{"n_layer": 10, "n_head": 12, "norm_eps": 1e-06, "tie_embeddings": "early", "grad_clip": 0.5, "train_tokens": 493600000}
Each number is 128 + 24 x the weight over its row's rms, rounded and kept within 0 to 255. Layers, rows and columns count from 0. The size above them is the row's rms in percent of the matrix's.

# layer 7 MLP up, 2560x512, rms 0.0328, rows 2494-2499, columns 384-511
size [114  96 103 105 106 107]
[[ 93 152 128 171  93 166 138  90 125 107  98 141 162 126 167 160 140 132 148 136 171  91 140  86 139 197 166 153 143 123 137 162 183 126 113  90 175 151 127 103 139 161  92 130 127 124 130 144 134 101 162 123 106 126 118 104 108 145 118 112 149 164 107 145 137 104 123 124 136 109 129 111 126 166 129 129 162 102 100 112 138 164 118 111  84 119 132 131 103 130 127 160 123 139 106 116 158 123 116 132 140 147 150 128  81 129 175 117  70 156 125  84 123 127 158 143 124 175 146 138 109 127 120 141 114 132 109 126]
 [139  97 108  97 134 128  61 129 100 140 128 131 103 159 164 127 115 132 162 131 115 123 133  82 107 172 160 160 119 138 100 145 154 100  99 188 132 147 125 135 124 145 141 118 136  71 150  93 156  88  83 152 146 120 140 149 126 125 138 125 129 139 108  79 177 131 105 134 133 159 146 128  63 187  99 114 145  98 117 119 154 118 132 125 100 128 143 112 123 102 130 109 125 150 123 163 121 131 121 140 127 142 127 137 152 133 143  68 125 141  91 135 133 179 128 167 101 125 125 117 152  94 138 168 142 133 142 157]
 [127  97 104 166 133 140 103 117 132 127 106 131 109  84 163 115 128 126 140 133 139 128 114 135 153 131 118  73 113  95 110  85 159 142 110  91 139 117 113 158 101 135 177 156 124 122 158 160 121 128 141 139 147  86 138  58 117 101 128 148 122 143 113 154  96 135 120 138 157 152 114  82 124 205 130  97 112 142 130 127 145 140 172  93 160 165  86 118 159 110 176 117 122 113 117 145 123 130 111 113 138 136 123 134 131 141 136 143 146 164 152 113 129 134 138 116 152 154 104 156 175 120 105 117 136 137 125 119]
 [122 118 106 145 150 139 127 107 154  87 112 104 106 110 109 143  76 138 138 114 122 118 119 125 139 145 144 186 105 108 160 167 139 136 157 119 150 101 159  92 110 138  96 149 142 126 104 144 156 117 127 153 121 129  92 117 145 133 108 109 162 130 154 133 105 126 143  98 104  83 124 109  95 109 103 154 108 149 130 117 141 110 127  91 165 127 140 118  75 121 148 154 145  99 135 128 128 144 129 136 138 128  96 141 126 100  90 153 130 111 136  81 157 128 110 144  80 144 121 169 135 117 164 144 157 127 114  97]
 [ 90 139  98 137 155 118 143 106 156 113 141 118 164 113 132  77 149 135 130 158 156 138  99 135 123 114  76 138 123 126 117 132 135 130 167 112 145 104 123 132 126 110 104 154 125  80 132 110 116  72 139 101  93 132 104 110 111 171 163 141 133 155 157 160 105 119 146 113 113 108 148 161 151 111 150 154 124 122 121 107 141 148 168 123 119 126 155 144 152 116 125 131  74 106 132 139 131 124 132 117 135 136 135 104 107 123 110 164 158  92 125 181 131 121 150 134 127 130  83 168 145  57 134 152 167 149  85 112]
 [126 171 150 118 138 117 111 102 110 151 122 119 116 113 133 132 135 130 119  89 138  89 122 123  67 117 164 123 155 173  87 152 173 180 108 143  75 125 123 104 144 113 115 123 102 145 173 146 160 148 133 110 124 111 145 100 144 121 108 137 138 125 105  96 130 110 165 124 151 122 125 117 116  86 141 122 132 153 137 121 145 139 107 112 122 139 115 144 117 153  98 171 178 155 129 129 109 134 136 117 114  85 141 138 117 128 126 148 100 149 126 143 164 134 139 141 154 148 118 196 154 107  83 130  92 125 114 119]]
# layer 7 MLP down (transposed), 2560x512, rms 0.0328, rows 2494-2498, columns 384-511
size [113 102 100 104 102]
[[ 98 178  91 100 119 118 104 119 169 101 118 139 134 133 139 147 143 157 124 130 157 135 157 133 169 129 140 121 114 132 140 132 121 173 107 143 103  86  84 125 128 158 105 122  90 107 171 135 137 160 111 120  91 125  93  94  99 135 117 142  94  98 115 131 163 119 171 146 127 154 136 152  94 148 150 142  97 128 140 148 114 173 148 152  91  60 110 132 118 132 144 142 125 121 121 104 100 102 105 138  78 113 106 146 126 154 140 139 124 127 117 143 116 136 111 118 136  93 145 141 115 145 154 148 113 140 167 118]
 [ 83 128 125 126 120 123 154 152 138 147 128 145 137 108 129 130 115 127 131 116 162 114 121  86 153  70  96 105 143 151 155 136 119 117 155 148 129 149 126 135 128 147 106 137 127 159  72 119 112 153  91 140 140 144 137 155 146 107 109  77 123 120  91 155 142 121 139 141 149 101 118 125 131  93 155 145 159 146 142  92 176 117 108 168 142 129  83  90 113  93 128 183 108 112  73 137 138 170 122 137 133 140 126  84 137 117 109 161 129 186 143 104 146  99 153  85 124 109 139  96 109 115 121 106 136  91 170 133]
 [158 154  92 108 149 152  96 165 106  88  88 153 128 108 145 126 127 104 131 145 101 154 101  98 130 122 129  77 144 115 170  92 146 111  81 111 152 128  88 115 154 120 155  92 146 124  91 114  99 128 142 135 161  92 105 151 135 121  95  91 123 109  97 148 191 123 126 151 139 127 109 126 104 124 135 119 104 146 145 152 137 123 145 141 132 182 110 139 132 115 125 118 136 130 112 143 154 110 126 127 163 148 152 129 125 152 138 132 114 170 137 111 134  98 135 111 110 147 159 155 111 120 152 122 116 118 150 120]
 [138  92 153 120 137 137 116 122 115 120 123 105 174 154  83 163 154 149 147 120 155 108  86 123 166 116 141 108 132 127 155  88 120 135 116  76 133 145 151 113  94 128 128 143 134 103  94  94 138 139 108 167 104 118 101 130 139 101 146 100 193  99 128 105 118  77 115 130 155 123 120 138 154 133 138  90  88 110 119 124 113 111  99 155 122  85 166 155 141 118 149 130 110 111 129 129  84 154  80 104  95 143  94 164 134 136 137 160 116 118 109 152 121 104 132  88 136 130 147  95 150  94 150 131  83 120 151 130]
 [136  81 149 145 125 128 119 139 130 119 133 131 142  98 133 113 106 153 144  84 171 184  84 155 161 109 119 157 117 143 146 155 140 113 134 170 159 146 117 155 156 120 107 129  93 122 145 144 150  50 119 143 110 141 108 161 115  89 140 116 105 130 152 135  86 158  87  94 121 131 125 173  89 142  82 108 102 137 143 130 111 138 119 153 130 139 112 115 138  91 139 105 124 119 125 109 161  86 144 133 124 110 136 107 137 102  83  99 137  93  93 157 173 124 116 172 122 129  89 119 144 113 136 128 130 153 117 127]]